Weights of a small transformer language model: RMSNorm before each block, 330M tokens.
Each number is 128 + 32 x the weight over its row's rms, rounded and kept within 0 to 255. Layers, rows and columns count from 0. Numbers have three digits each. The size before them is the row's rms in percent of the matrix's.

# v: layer 3 attention value, 256x256, rms 0.15, rows 3-29, columns 0-255
# o: layer 3 attention output (transposed), 256x256, rms 0.133, rows 3-29, columns 0-255
v3 084:117139161185094096080115109142177149156134142112173131144146131126202086105153191110126142109096132140152103159104140147077144106066158162124127148091091144086147080112083086176169154133096141135159083132090135161107147167129188110094163178116126102122073157143118130115096085118146057119174122152110074159132101073121105119131140128195158100116193075210101172179091134111176162151134116201096149149143211078136136132121129154148112177140108116044128099113102133168197051180130074132087090162122160091116115118128146123195098098115132139111143135079115150153164112204118130103122107144085109081161074146117149155134101153140148121156177132132125137116153132115078125134078123125095131113131158137134145098175146156124173077154170102095050186101153084114140143097152115
o3 079:146070109134153168104154125126140100075105084141075154136070132129092112143196094126097118122151138153161150137112127124132118137135088118145119091199154096110154143134139210153041059101094107134157105113171187127084135106121154093134089163072118102128097126125115073125136197167077145154117140160171133115105115167086193145154056175125139093129086180156147091097110138096097133158122115118165189143122147139123147128147143131134122132074089110190139095115162145145100114112140116071130117138130078131136187126097186163107157143157111183144134168143109117126144141088107116117172138109231100136106140075126165133161192136074132220113142069149132124116081166153100060125140099149152042147166095101158154148134133109115094124117070102070142090136111149088166102187155114
v4 094:105072082122173137124141123182150128106107080125132159070178174134166108121105106162100143156107110108099138092134175129103158143139165114152155140176113063082101119136135110147121117163117101109183123049082123128118151131130126168144148133105177114156071114136037155096132096113119158125112144159151140114096132146114132187111136165104048149202150123133090196130126135179134118144168103068121140182120128178097109110157116214136158142093163096162106076141116096163098163113103148121120122132108085140149171131130150086113108165179100126170117155165064154121125151080114134144143089053112132114098110130211058124108106088119040103108093140128208098085090119097125165153164066203108182086071146099161166109135169109110141102097119130124146170126087139097149129152117164
o4 096:098163183115086081100115141120104159117200151128177075166110141120128132179102156123120110039120115136153134115110096096084175074116127067114029116090148130136152147128180113075116146074165118123160130151141174126094073159140182116157135143100122145088096152166184103155171127127148149131141121096087086124179089140193124094163131172118091125092105105149140069121138101075124159131074151127153110113147136164158121125120173088148129182093160057084171113129111191159227129151151124134120122149151151093097157113196106173181146062080175146098122131194116121122114154116117134151130108141111115150122188086124147086118155150105163095141126116174077178118109102098126115080128189141133176168148138117114161106096080149148093132140119165166130085107177120184158115092075150
v5 088:091176145184127122127143149145091101095142141141092078140087148093146154140100088080082126115151123131064110090180090195069134124113135104095131160106164081114111123145115128144080126123052079163128144144141179136191116087110080126159128165160135154111082061112136086127134118131157166028122120184094147131125096082131155087160110115118066107147124134074141190121113097099099119089153173145109125137129131134079119071107142120149115152181132087149146163138094126084120138049178094122139108095126115045212123100130129104203124144147120166125079139130177135136143117073136111176134195102066159119064155159134139139137155140095115132115124095109159170088061106140142117145119127118133091090077037082150151098143120121140116119114187068093102152111142092183132120127116152
o5 089:126099118135099119146066171118071123136080080140136135129147077172112149168092156135112132189137178147123152096169143138123099083158133113116093149104157125140167135090178184100136142125118127125136128170157155131136143192108118149156184083082129102144115112132162127134084140121170081188111133087152126140159161121143134169143229131177145101134184148162214087173094127122203129206137121151137123156140122085169106115054093121157127121181163084120135145108119148190090119151142168120162119199101148099109157134183070121090106143101126149139092149129113080104125157119103110130172163134143175166109144091121111178116172119085157103167124124130137065096061123165109120104157188164177106160127069174107112190128155156105160102186061170116133185160065114161108143106116104
v6 090:117120174115144110153111107090155102166141123093099069128091174140137169153155151154186089129158135108111129138135197111116141176154142172146114118082124136085130121148151120185100137146110165099139153113132124154109054105132169104136113148184135156139106125146137153129149139177167105144103132142194157141111145159093135193190153075149193143146061144153130162126145164166119078134141122149136098147121123109075148082155084116152170181222078077099145081146193112108137120153115088118146118129132136180171137112112168215096123162153121119171114131102097158152111090120193135136155112124068105107139087134135206136137126072124093131105131161045136050166101106139101147155114107119122110168074117158129087152167142076134179150129178031139214122111130083105131101149174157
o6 090:099149123143174142129125146166094141107130108144106159142133149106108092038055147107145144162099120113084140080090176156068135095142059069146172149099121162141202103131123098122103156135172098192123068145103122117103114126168128116188076110127119172109127115136111144100176108126133132143122091172132114102130202095107143113081138153104166164106157100112117125100140127146109120083155185150160186114141130144168125150151176090095137134042088139115141112108090144118119136128128101089130063136135092142140168158170108083108143093173126182154146124181079132051109194059107166141151108125177093122133110090138055146139091159149142122179114085217098118133140161124187061106129147094119152138159120170112149072142169069162149147152130156160093074108160117074116172107143082
v7 085:109112083108113090130094081127131123112194153112108121162099084140141152119157137159114092185127087132146156216129176059125138067182157125134133093109132139193160114146134124094127102178115113180110151144160096158079155119110138139117118137109100120098134094179043090141137175088108073165144181084135170102169150197056094145086141124083081107109105123196149058101140107099143121104105087145110067127142124133095135159119142155078097146171093197154142114116150140165137108090131104081120141101120106120182082155157175086118135172154141146129069134123135125100142209083106158123152059162130114097118074118113155156052067092118139119126081144122191172112074093102152120118148148148099145126105153169155148105091106094127177135097163096123089153064139138157092091128119109
o7 082:205106139185103099125140155177102211152107165110147127101120159141101113141113154098133069170143136159104179135105103177063160165134119167121130204147141154081078170185117140145080119181076116137129055151052171096179130148205146076183127127144139117132079192140121125146096086146143165125139161157103127183109113114182125223159137101159134140145137161142139121112156128141115094108036136147147170157092120125150075181108139084139174115112161128104083099142129118111126150113108105181099150094173151107141116087111141128123114113155142164109144115137091150139087148164131139175106132081149123122073117175186083122143166182136148081127140157114132133125151089113126207106151134073129096146118137086114138123217097131140076114162117094140168136152120120143136147079104196
v8 082:197179112112159126107144113145104090136137093154124116137127098147133114133076106155130156210145133177132103218115165097082117134119138113221121127156052123106134129112068128060113163150155141144164110155154169116192133119115107176139124152178149124142158122135104090115107093101129147077176112084178128118150100129113120091164143169071096091114065089093107077146035163162120098158165127069111137143073132098135075131162179130096155168107134100114064124104140150161133052106139129174143174157114132168131094132155123127086054136110155134175096110149093114111177153121132118111179137130200132056136155117132144142131121120125157143148079085087114142154103159172140153132186176121102119141073096128093170132127116086165131140114160114095149140183079125142074188144193153
o8 088:082115107125129162155133157155167121136124174157121068130176157130140133167101156085093126163106133095126135090151118193092187111075158104109163168107104146098128119153122143139145152127070100097122144066146158119133177109130157117072127110070137161096102202067158112127166139173175131132121076151142104132185120164180114171162182075124123178124167102117093103080129105111146183134109112121149189085101119120123084110129144178144094106124157134126158174130168123135186108103112170155124107115152155115136095130110054169192124141136149152121106212119078162117129167084130151144084113106135197098112118141153166148096122127150171112205101152090169083134096108132099101183121130083136139148169161102135147139168067103140101094151007145140104164120158161117116054134122049
v9 097:102111153106101106151144207121109140148086140071152119113104113143134146189155129111113105022115149188144116052134144090144136172216126111104099099110101121158100137138172105121193151104128197147204062082182117158097170119110129146108118132150185200115059146119081064104101066109105150146125165073120179162131117154121111079186202140146164102092097123066116155117119153142125145131104215172151103117151095138165125137139128145131140097060138152081097091145145153080120163116119116098121111161155176130085109171163112209145149148202129142112114160101094162133181128163106154156122154082151146136127152136132158139121169128126116158135112110111160148090173129153157103124103195142097117178148132166153134126082153094106110131109152151112122148134186102113149176131128119
o9 108:163117103127109123170126107110143127139106117166095177139164105086184111126117175102094183093086132117167109107158113146179052113057123159146126149144125155134175099114132144132082143115177149145078116143174109131130110131163202107106110131012118169098154109113137140128127145161115133132104168179159130167105136126057139145069118130129093090098129078166124113125164138162084091178140119126063186142136128139129132166124134093144116116185177146129133086154134066127162081101189138169088105065097121086133149137135120089123146118135132127127134120163097160179119115142147096134145147161105159146062119135118125116120108116161170161040132113148048155164119129109138126152082096163019195146181100116131107086140079123209152202176096137148172090138101169146094146102148150
v10 090:157179115132124193144159166162146104110107127134149144191179138103148101108143127185112128165108109127105062149097148130114157149121129142137143183128036121151157138186123151129124152143105171153162140131141117111129105172162117102155112225165117098146135126134122124110132098121147092157128124107158150152099129045166109092126140096118145080090073171150162216092146168163083140138122089157190123149112103107142125130166088062095059160133155117096117131123108052138106091154134119180116173227105159163133146123122129177108123159158064136095100159065079073128096117154156167112122085103100160138143179123139116139112124107091142096193065178159116157106217150172158089148174045117128129156175139128129090106139128129134101177151176132153108153119083127120114117131172148
o10 089:165133124157170168081125073121102076134146160122168190126116121126134123148115122154081156101125121113163152093120106115087126112109178170076121124180149111106123090138151087158131097132123126185066048070099132102116079107070147121060044118133103165085087119139151127143161167118080157137100117179135089147166139124099105100105111131100071106145175146155163101146143115152083135115178154184124103124141132101141114143149180185072156133076051111178184123115147151080145138128141139125157126056097124092130154160148130139115121174156113105156225143149160123128128089167145172122119109146190102126111114149171091115079135117114126114050151135072153095178085119109111130069152182129102154227088122153106172128107143122095176175059131141131131131143195151105135127165119115
v11 091:100160149091142093163106166108165090147088105147145154087085146139158169138121137093124086207155113124149067104110127047067109149153147156166151165112189124124038149189132132128190087157135055148155147106076127114094104142027119122076137139098157150082075107158126137160127118152156138089117071136100130105195085125159114157113145113118101127189100084067157099132134101086109186093129107141132076144167105126164153126123114084147108101090123170058138133127110111167141108130124085160137141132101163080145113140153150103127163108096094159128068099179104099154182151072136151116136122121151133124142151168141163131138111063121116065145087175064166097121143114091122146153095094135096165180188108125115160150098128118125154133072062130139115108148139186128076161175118097
o11 091:101058113111063134112119103106110180140198200097073147047201124117117109143119169125085132090085129119128204078174096152138098140137104037125118125148111128098190144096187184165113159133116121108137167124158111105061146085164174080082141138108114161156085138167093113090100123111127098099101151112104134135076125182124185110177147072164118084088130116202113095114125151092159121150099149131065141154118160097090097133163100135158149106157175136144153096103148143093108142110101127123103158129185152136068124132121180098163155101136090113154179081108142126114121164130128156117087066142094061151152091116150109108057137163159172132115121134079106107078123129105147096110190170110067127112124132119123083170184131112185154139113142138157146158078142113169131116124146155
v12 086:133103179167122128155126130124151078064133103169072146074157162093107120130138151094116117204149202150152128123150118124161085154109159113114121132146173092173144048100108118079102073128111081134170173183104132057112134128098064076139101094126152083125112182152141128071119095119147142116149155180124115127079141178131139140162178099071158128141093129131129132099159157098126126173109133160071124142125157066152112147104124130101122092163115183115120079158195145162133119068151124066112103078056149105074160083134119072142175061083178072135196117104142111113148155136146122168139150129096120142130173146087129150182184146077105123154133143170139111189092146167151124164133136124162116119088132200065163127181148090142126131162135130131129138104121142153181171151152079
o12 088:159143113168143158111162138223082168194115154094099123194129120191053094128150090119150105125140147114110132151160150181065115101141120093144140188033125090124156201152145129133085123163111119142072148101152100167076139081168110157134114131185124194143083090083106137143093161163091154109132120070134127108149110083143157139090090148159160132106072199128096135156142114148127138079129151144164161113158165120166092111159082174145181095167046136122089059085101125143115132116115120080145174067137126119097111125060088107130145101210123152133135082129120136112121083171116120122081113143108150132099106082108099128133153103149080113152108110113167189103136096135078147114164114151099133102142133059123134149117129160121161116123091109136125099197108117098084099077125089
v13 089:171092127132171063146168131144083131105140153094083148128185132058140058142148114116144113164113076148189136130144165156146091103108050065103087079143110104115116151118158176132181147152127131100172033106100114112106125132091141137116144142065128116097088103152103143131144140113112105104110112098149117170161183106153138154106141152113177150153114106099170173213170106101117067103139102110143104128132077150109126181154139121126095114085114165110178149111068151153137113136127139143115099052118149157112114159130148112118178113073124073087119124179122102145127141139148123084150163089109122137047142152035195101178133094119146134156166112172104171106144115075157161156183158136118161084181164146167131135097117108159150071156148210123057153166119170124106153144117145
o13 090:078110114113105184153147082080190131141128144180149154095093230182158093098137141121074101080155170127107088189128085081136143126119200102128081131132113093121117141175148132119077118133108114096101176146143119102157079175125116135112158150169098138135155210156176088148098192094153115158117169157128091114130076173117187147153124096093131157103121113155099119132132119107151137139074126131095111093086133104135122145173084089151112088153123131139132165137139092107138165125114132105070144083126075083097148135128127111161070127160110065126129048066153138148142150150140126106167102154084158102146113114056098133125194157153126144098110152115161170119146114074086179147148123128138072136151176129129112120116111174086137184090163080122144065072103161090100039118166164
v14 084:103141078203150057116198128107152116126125115129130157171140131119127130125191143123117120120045096117145136128121114123093154224132092088106208075155193115110096113179107132112068149177106191186149135112137129096152166139085087155193176110170125139103124159115104128119119083110115084174047148103131112161182153112112130072125094117107119152142136149102109179080105138178195136150058117110102136115108126134089131141109135107134111164108118150080123112115118150147149152138106178121098157137100134161158127144099198042105070113158066127112119144188097142170155126131187179166141143167122113090131217121120123148102138107126157164097099150155115112119123148104149094119107146073098163089044141120122076104145108117154187125072144115119105141134114126090117118090102181
o14 088:118139202115109109115099078195117112117152114099132112103130148110128188127112140087095170049190139093138095165133118148132156145112062117174112148160080103151190154132103097184136126104166168135174123103133139086145108129121114114058111093150143142154073096081167159118101122126173108161183118197099121078083099122149141164075126146102075117080178117175125115185160089057116122168125104141134142105102176131186119137166094138084114113074118115140093129151115146119113068123096063147069140104167144062125181074119104180116106120107185183102156124156080130112161160059173104102163123080200113153154127140110148150098130126074140098139165157169161141130175127151153139100079157104128112139180143137113149131149114123189066148126153088155121165163157136181086128124117094
v15 099:125076136121101103133143090087128113088202143052109197139081129140126059101140124152113097087161136174173174158167104161101068130070082131178134123081135165159182112100121175088142102094144175107167104107124161181126067057132149119162155171114126157097156136167145142188197126102096069093193157089067189131131083145082147156134151116112158123068116099175113131155106134097086083088136157131053111184155117098121126166063096098115186119095126097130102110155113182116118134145109117136155128115126127136103089185162085112120134126099165118148168115139127179146170063137096110162102084119146157085098134120146058112143098141159174147125140139127121152140155111118099082112161161139096181145157107168122125191100178088122144135091097124128132113122152098111139127095167183
o15 101:137057115142134137154156141165161147157124096132121089114108095145168152151151190147118071132100149107115173161108173102143191144136129149132148113109074098110082169134141122134105192141122138068129164139071139102160158193162186122097121140108083106133148172119092101118170164120125148123102085121156181109085184123117176174108141137076142142156076095152112134149129130181176111153119062090181114038120149134111140126205101118172125090118116144117058129090108091182154116104122135122093194094151077165131138138166180136114147106159108169101111145090117165109131117062146108094156133146129166146125100218161160081112114145124128084104065116144095206173093121108164168080110115146151135101144166083137115092149140118088067126104173127067088100103079197134134128090105165
v16 090:138115152098172136122122146177157147098142162149120170111073150163166086097094084123124137138152105141130160113123174162146133123085160204080101139099072129161103089147076077133169161080100168088092148124128137071156192118111159109111175138127093172106117100087134118193203101080093078178111207172171185113151114120088148092122149113099152149113114123092120156079119115161180133132162139146169181108111196131141108093088086086108114122096131140133129210113172113138078120165134131104174078129076116085092123131130116113157102112148081167099118114108123163101108094122162088154146091106128155154129117139109102116147067158078115138045179121117097121192114161042111156104127104083122164159132133114124168096129169145212140162120135150136074165109064137163145142110161152
o16 090:084145166094150186116125136124195111114160161147157137099148140129066104192189091109087138141113161067154150148076128122100122102161130121173138117095109085111133128081102137124084127117138146131132128149090144128093092217106117134087095126137134128141178123144115150185164184141159121139121116172138148142134074144189116168174150105097103164170106165128159167113144244135039123148125175148089125106127149112125135201101151185198111094135116181135094058101099133167113119104135119129141155127130127141117137133078060203054178203170169099172124154168142161087163131190144182111061158115152158113089127088121134149086082125109152116125120145145094130113148115166169106139102163140149101122174115099172116107096147142067146126135139105151112168127120150101151139155145061
v17 094:095184107178150109102123093182152136162110107161135095134112118127116082151108116157152173142074133085156172063096076102100155091126168081119146115057173109119035074171064078170099118118117099141054105177143100146156157155114133161148105155064108145162110146100178105112146160147158115154112157142119080136144163140129139086087144088081144137140106104131150129137087114223134114166150117137138136091141141150093172084104128129156159157103119090116188077067132119126152118129065095160111108128152098188072140086139188100122126089116130118121147094186137197133111083112166116140098080107106105193129124145080165145124114096149076132135080161118102137127071081108117110086103102062103131109132113105179077138119072118136095140139069094098158180140142122166184147100115167
o17 087:133118136092150104168114167113165145055162096129116143129131122133085130148159118124140157080189120128126076167122132171095141152100063137066111134130123132133163096123162171117150144082160067180175140115100158118066105164180169091127166105130141104126128166084052140123103122103136112140180145114087231109133124115121082153152093125073131137060197171142147131138158130077146139141170145101125135173100146143149142134126099202108121087041126115169133164165084136118103157183064111123154102125105161116129110074098134052086128129043160148143108154171102146095168129066070153171188145134131119140155150088126112191109105171113093133100134129189137158101182183170135116198115101137121119112136090089092135161076153178153146147143151153119121163134113137130143119138099078
v18 091:132171068144140148133088111130122143077119132179145119123146094140113103173146198126199173124112150145164170136133179100123096144060098169135167096108212120109199101110115185180098158099137166120106150126113156081159147113169066072159138127125162131130092141116138118097138180134178109154128107091133112131061075130065141168169129134147107155134171175106141169155127133127120118085179108096134115107145113075053126118103129125122134178100145121181148161117127174126108122114088128107117175122067169195082105138133130093113086098123100152078099058144091114118111102154117121123116094145095103143091185134137162185149074118202129096136189103155147096150117122179123177177163096166195111086182135179130127139115156134131111028124093161115173164100121140160099124139094157
o18 088:095103162114179187098115105109112100076153128072138082144134142114157163121123132204080093089137118140099090136145077039088142116105122131115100139133121121125128081136118128164122145146164122139190152154076134172110111103085140138083134134192155108139124107116075111178144141167107114123130138141099163084154180114131146167139071121130099141132080102128136135159147140089163144098127106168114159085095185199164144069062100184082163112122088147067130109166092073172153128152155162121155063122163110071186175075082111124121155096106123097101087163099136088072149187130049104130094143095114110084127041131125166171142116117098103080142087158116156073131140114124104135117089140102126079112096126090170180154117116161125215190113176103133103127129121126126159146152104103
v19 093:095112181138105132181152135163113070119109080153133174142066148154082129128145117138113123122147086142096160104059118093110062108109104112054146167155165095114157142077109123121102126065170120106108132133126097164104119095147130122130151133146154134111204129138124140106158166094125098104101054156180072132098138136159164109122155202138153134183124162060112137212142117145155166132144108161149124118128056193097109148079094187131106142158147099093158120138132143106129124113147080156155091124112138117112139098099113150133142037117138107137120096082070210155113090142106153116130097145036130126130117123120208132170112132125134075141135111122158170138078102046135106185109168173123087091089198137106107130099139089134146081173128082123177171125113142150160166069145092
o19 093:198134096106170123158092227136104173124137153111119150133179117144114100087139117106152114185108191092131124131151092136190148068157088116144160115070137138157162114115159203128114108139173082104163131153133159162050130109128128098111122137104091127144121180112144172150107099125147130100126157187059115088118158059138110136078112114128150135146138186110197128080157108141127134113107129138114064139124170119106138170127111093137155130133111155160130111114137182151164162187119137082103094150145158105106120114127121075151106155098123130129159084143206095127111146117127098052122117158121170085168118118080087121138148156121067160151109110131134068138173157175043120122103121182138108165133139082065126113172143094138146218160105157099107082169102085034143089094115099
v20 094:125104119111104096131095123121137137103121157174106125136092144145194154118129169147141099155131137135170188134139140123177136125082094044093100119144143150188122159157121052075162145102117113141065147136162110115154097095145117071111120155136163220143125048119080112178105136100128129136162194139150126209087144153162119077128193139099079182076100131029110098079086148114151161132107131170136143157039121100191156117114120141117119065134119117149103097127150193100108127171140107126150145142140115187119164146168128166092083080109193148166129177112126109124151104114093181152138166081131096151127128139065117138176126120107105094139108117110093119059131125127110154174127125101112144110136112122109145150162085106137181064104108110132113132149098127196128162188195113
o20 097:102104116147117107120130141159135168119094163106126154106159100184166126163184117142131104097104117091171136154116155162114163143101152111094127096132100152146122149113100091131113143181108126109121117063081084119105168149067112171150097115162145110045146137065116181134155105163104123084094130068166196161190083088112143207112142129144172117179100155147153174161184070141123145143084148112123198086127120105124118170136109144191118106200141107112128151074121064195136119116122083144137142058092136089100142112080117067132111134176128131094131152120139172112149132158128096155103095166119178069112154120123097099094113126157155149117072140136135176093151116168093094120181096165092162149166129162154080121108172161162095129160154095107168135141060139085121104106023173
v21 090:110098160108100097151144143036146137122105156146134127146095088133126121123133196139140165091123136105136198186093089165124067106137162161166156097116126218104130093124122100182137189177135078151111068116104111139158107118114170078048110128108061198115146097145090127103108140080104116086076158158115093160124112096174079124129142107131100121130146133113104154107151113124148084108077196121074097092158167065182128169155064164161157090113117162121161117091124116160061098180085123148092105169088109151100098133115122147103162128112084138127071138151122089117144122132095126097180123106154088141151102149094088069108124110128132148111107149094136157118122139146090101159162150094148145159116145172139159066134134113158123186106099045112125120145173116074188037132129133
o21 092:171091106115086182104114130072087121146096182142179128090130138087077128098198088148125081108106111186117150089081119113127160115144076168153114140144102093131136159113117162158145138113086122101136183122082145142116139106134124109231132173090181106138094164118136119124094049101116176125134136139111131146189135112096137165104112157157162100127133122116109108153122128181102103112148129135166098092108123217143142153098120105111181136090145144151102142097140096130111132123130100107086135087083122199167176197121178069144132094128214146175122197102110117115091148130098143134134144125104134122134133132143129168155094144121160137131121137108076157069142083079175103048124116111067170097151084115167054148132130133187150115164164184155131103117068071153112203148196138
v22 090:082080150145145136170093166179180166131127129156106134135144099105099061118103142087119097115102129068134091142163180083102162126202103093166148088168147168149162133099153065153109120115120121127092100088136106113119106118136128128105096137161104128136103095076126124146066127078141160105165122074146113139115139155118150035145105112151161103147133145098152113105159084094078118092079046204099187170141148154094098164128103076142129182099088130093142089085124101127132103113180185155094089151169158117094075118091131106108147130150112131117134123145136190162164127134164160159126201107109107176136178189126177146095074130129157109193077124183177135132149083081113114177123081174120150097137097112071121101126162180173157168077192135161091140110150118112113130128136086
o22 090:196141092113147127110107066100107108139064133156188156118117110106159108159125131215067086078146148101109098087065095088158122139129142092158080169171151147128133119091087141133019070171169203171121121099157147162114118051115119126103086141102110119201106134106148092071175119141157096171128092145155121144122163118145141127132146104114149134097169116164159132172110193147172155157148149127176114167099130064196121143121091114136124176084114125181126165136100175110097148159166098151158179126131137147143111149116147069113129111102171148143196109091118126141102150138157094081119158123126141106134164143141145111165189141113182139132140160145146212130112124147102158088119136091090125165102178129107114113101148139115162092121086112049104146080146125120173135147085206
v23 084:086089166094100128144136105210185142136114087118094159112106170141138165147159145111133119127093137108099089116104054113127130084075119126158097017056106080196182138132086137119094089113157133168175171151185102087156199157115118181155065082134118108050119149115130150159181131128099124112090150173060160157096103109107116112161166175107140111091116175120097094119072135153093146126096097216143115134143124099101191181128175175139132102121133196112142165147131154159118133102184114137070154100133140102093114131149103173125144096102102065127155087122163134167162082146100118135133114112135175119104117102075124091129132121152119100116098122156140110128107124117114066137117130157153077199134119136164158167153149200152097144107069188126135121115136102159119141132106131
o23 087:070130067133104129163131088193094153149101115150104140117188135122126100075097169135118118117105206140160138179147143172174127153183184137116096132133146121127057127189138091125102138135115149128064102169128130174151117122082162169118147121092164109147135122113148168124088148154126126147181127130116141124116119099130092163133120100173093097117119072150123113081113136171074132140142121099082140134172169135083113131087100135147081089180120146162135105107106082102126078089161166132186099134114114145138025178099094132162143100149120222206185077134126092148122127125102169128136129135178102172144131144102172080196148122198063124122156147117138131069137135207121154108130124191097139078107157081143126106074171143073112157121091121126076117080152170099151131103170099
v24 100:138116133117082102117129081125112118090121137128140150144171046132093135055078169161117094134136068159152121177143095138182133113127096114198062205150163142117027091154106170110180156128160165123118140165114087153107104171097166064177119091098137159138151123141176127140123164109163176097123141174137152108128137152132173122140104151156110091127151157070098111161152098089119094137102101110091138133094142150092161129078126188169156120127129121125116201150104092128112178108144150119098083108104190091100141133134142171159169106104093184119096132127163103086162078065149068116128113109134179148120083136090127089108167086147179152133111119160139069124121094151083040126099098140124186157129112109134155130088173147082108140167127140038129106049101115099101123147117143
o24 101:075113161125149195136159153149158117113121137132119133090118140139153100118193149143154159159141173160131127092166064124103090079087125221088122154188087082143220152106148129085159090118107109130114166184083142165136103138203106190152135135099143094147151132123095142095080117079138046164156093074102134153118109128129155125118119181112132137115100075192131147124138184107178141130089080094134134118171124106105174141117164104142165168172088114158125069177116118149139158097162118092098102090096108176155110103158078109170107136139169094063107078110139096172133119037173119144150104155146120126099131149160138122088141133113098037130134146113140093067122110134129167151083145110066097111117154125109116160109095121129102114066175184123133116130165139181072103095110118
v25 090:174124032108182133139142101120167118140150164165157155147164111158123215053122121136142125080119146173187134169099134209098113160130156145152099110118132128135116121095144157126114110149109129149085155142124163107128126146104145114159126118108129148120128125103137124073148154159092153134126130066078071107108159065101166135112089145132107128104146148164174117100123143128201188222118151097151121148169139088071070118175126095144150140152176133157110080116157059167147042161135119157160114131149086129125179130105176138062157151184168110115140149082114127074103180168057108177089111140152092146102096115122205150150175155141135121119141100091187119148161159127132155064107165121094142098137127089139146120219169130161110090094149094118174108092097162123110139163137132
o25 093:149201165165155103134144145090157118097151107119104138110065186155127085167139090114127127082129063075088130150091132065108154166142110097140142126086134161078055097120116122120136151140119130170158135108111093126167162100084134119177110106156112095114104081151139088101114055112073072136154144161097133157154067132058122144100113159165115076149170148122103116110136131119084070164121127190152138132078126130126120178101131128153134095124065135118103124153169118169044144098119134139107147158137137125130115170104132163240139112093102114084076129158104172137151152096128113097147144076118081094130097120116086111059107104113079099198106152110107110099061159177164063127137098049174139085171077118103141103153112146153104122117112160194091123145116116177143177108118104
v26 091:120158134159097124141057157101158111089116111120132123149151132121131135115154158167137088126107093079120091107124146171087104107128109138147091121122175086141106176142111155089199090117196139131112122153153128087104112112127151097133132107099156134111079098109139139131070083094151173115189084111068138116164171154165140096172126115139096121097121134079115142171119078065067127137094147106108148118151066130130099136092137133179037150156094145174086160133150127163112131167076183149108173149143180095123114152058108152131160125129165119135124180091149125170204190131109180137158150114140127197148068192131155113085173085132107189172095108144116138132159101184125092182130101119157156135146058184111104149172108132112154100182135116140098143120111071142039147105212092
o26 098:152096127117117158110134086174116126150113155157136200106165161174079129157153108133118114106067146197089176108155130146155159100122133173112174229203139145124160091150173095142133104097139125097150156123148058124151093124138094187159077138115103152097167145121142138091166151135102095129089118053193136197072139171124143130056157121147119101083088057090103181179133137113121104124107091165177131182132113047159154051063128110126195121140111114147107101170139119085137151131105097151092134129134160145126107091110137072134142179100087193082125114161105100122149100125116034122153134076081114115086132136117134155166137139164162142130126118120142097087137137128099110116118117113089118102150178129153123127179185141150088167122143123130196134150114107149109116149058127
v27 096:097105129148167119138113110100162138157095174155095093169134130111160150124096190130059149163136092147153102129128152102182173169150115131160101101141129170168120089150152119151111167117205134142102113178117092090107102103079109090084118153080110134146153129152130116067200124207112110168166120120086171143111140076111109130166052083096066144168169143106121111111120092142121140126134119138169082130124137116181124124079148146169114125128149069139025134069173194122097148115122131125149136117109091168161097126179124152143167174080110157130085129145036139123133167094109163165148108138173147088110102104165094126174085117128136159151147168103141145166138066102193157150126134117121075108087127141141134101107095064135106068103166087138098107078137082154168053104069118
o27 093:149200154115136148126112168128125155156123145135175093111109188133144131126188090177155069085119151116078131114132148156087102077147171134104177096140164171094173113149140131121159055101056136111122103121145123094113096130151115098170118123150130165158056148072063118189087116110171183099098181167141117123144136164118156134098160172145176111165139118132155106090112114156138177145089120126111146094093128145073093135135124123125172138214137187061188082164141092163103132144090167132105136137097118201115178124134119136147096147143162179123175168140102094093131184127072112105134103144158139201111141171155103175071133096064128111141110125146133144122143181088126115095161174119103153099158199110072081153130133180139122124157121162153140204179115178128141128153132175
v28 095:139096095185082155135177145152134154130063115139175149136073125141156113087128125139097096152134136089158136125129114099106090093093083114116139126153116142114113080149084159072131152041148134137090133107120189100164127046112142117086129172125166094092083138126141131111157175118151110084100125152106187143131121070152175167053102128092144128146142115175145117165174170121127146138114109061058121121103097147140095168143080098137159175175136154148135124162137110096153146139134191106073093156113145182129112131136115143122096105154181123164118091127156129082130077155128160183196102178141117160136110121162103088162147166129106136136192156097073116145176136129125131086081055216124104148103091181136115146158235193162099162141172109108128150178142120132138113136130199
o28 099:110115142125166142140126144148101125170160151090148206133108105080143183147168176165158140031086163135088126106107103166104141188149113158144111128131116114132097125157112148170099153158161076156162154165093098156095096164161122193082119161086125173105150060172067120130096171089139110166147110111139151125163122144105112116138130169106129169088107127143086185160123112112106164117139099181179081139131120174112192101164138107104112097078148133137119114125176201167109138106144146082145161136106161177168085132136157178136114083115058174198105206145128116183147167130137155073110155131137155127166119163093144104126093085125127162126145096105136179147122168108084110118202148102028119135149176109103090084134103066086143137140121110147131119158102187113136122070152086
v29 081:142136115166126120149153133054144163045062109122149088115120085156158138104116166146113105106132169127146193156113075129116217061157157189092119139110119080179120104067124151093079156102197128129072146091134156131167052173124130099149164162114118112131146112166111187158100104099123042135143107129129144142138042149132093122164100106114125135101153128161156103194107169105171100096127177158155117098144072133107103097110159157148077141094154137132128130104164120139141177108102071137139077103131131119151140154056152100111152097108158111133143130095122125137165081129115150109096120104134160100118065103107173100066147148084122090143155111114071153132113083137120084205106109189139139090207134150141093160113097125097073148177141156135122140089075117130109087155098083
o29 086:127091166189127129172127149106130133206145149081144159137094207106168110091143114172138136141155125146168177175112146155183093163108130191175138119176140157085126162169200173113117091069140119077135113145155104129115160089174102159133110162122087106081107169137106082165161086154107133166111184078093099178126181084132142141121125166112153194133108111087117130137169106120133095084194088141104135115131149108131158194090076141112200116182096153143128136117077122185176117143144173107072133196104129129146099107171138144141138161110083101056142105118111115143118102124141127158178105128117113049143162136080115110124068082158092126140079165170119101153071103122115162084111154137151117095053108149123135127112159115143122120130167181121139084113112082104196090126160142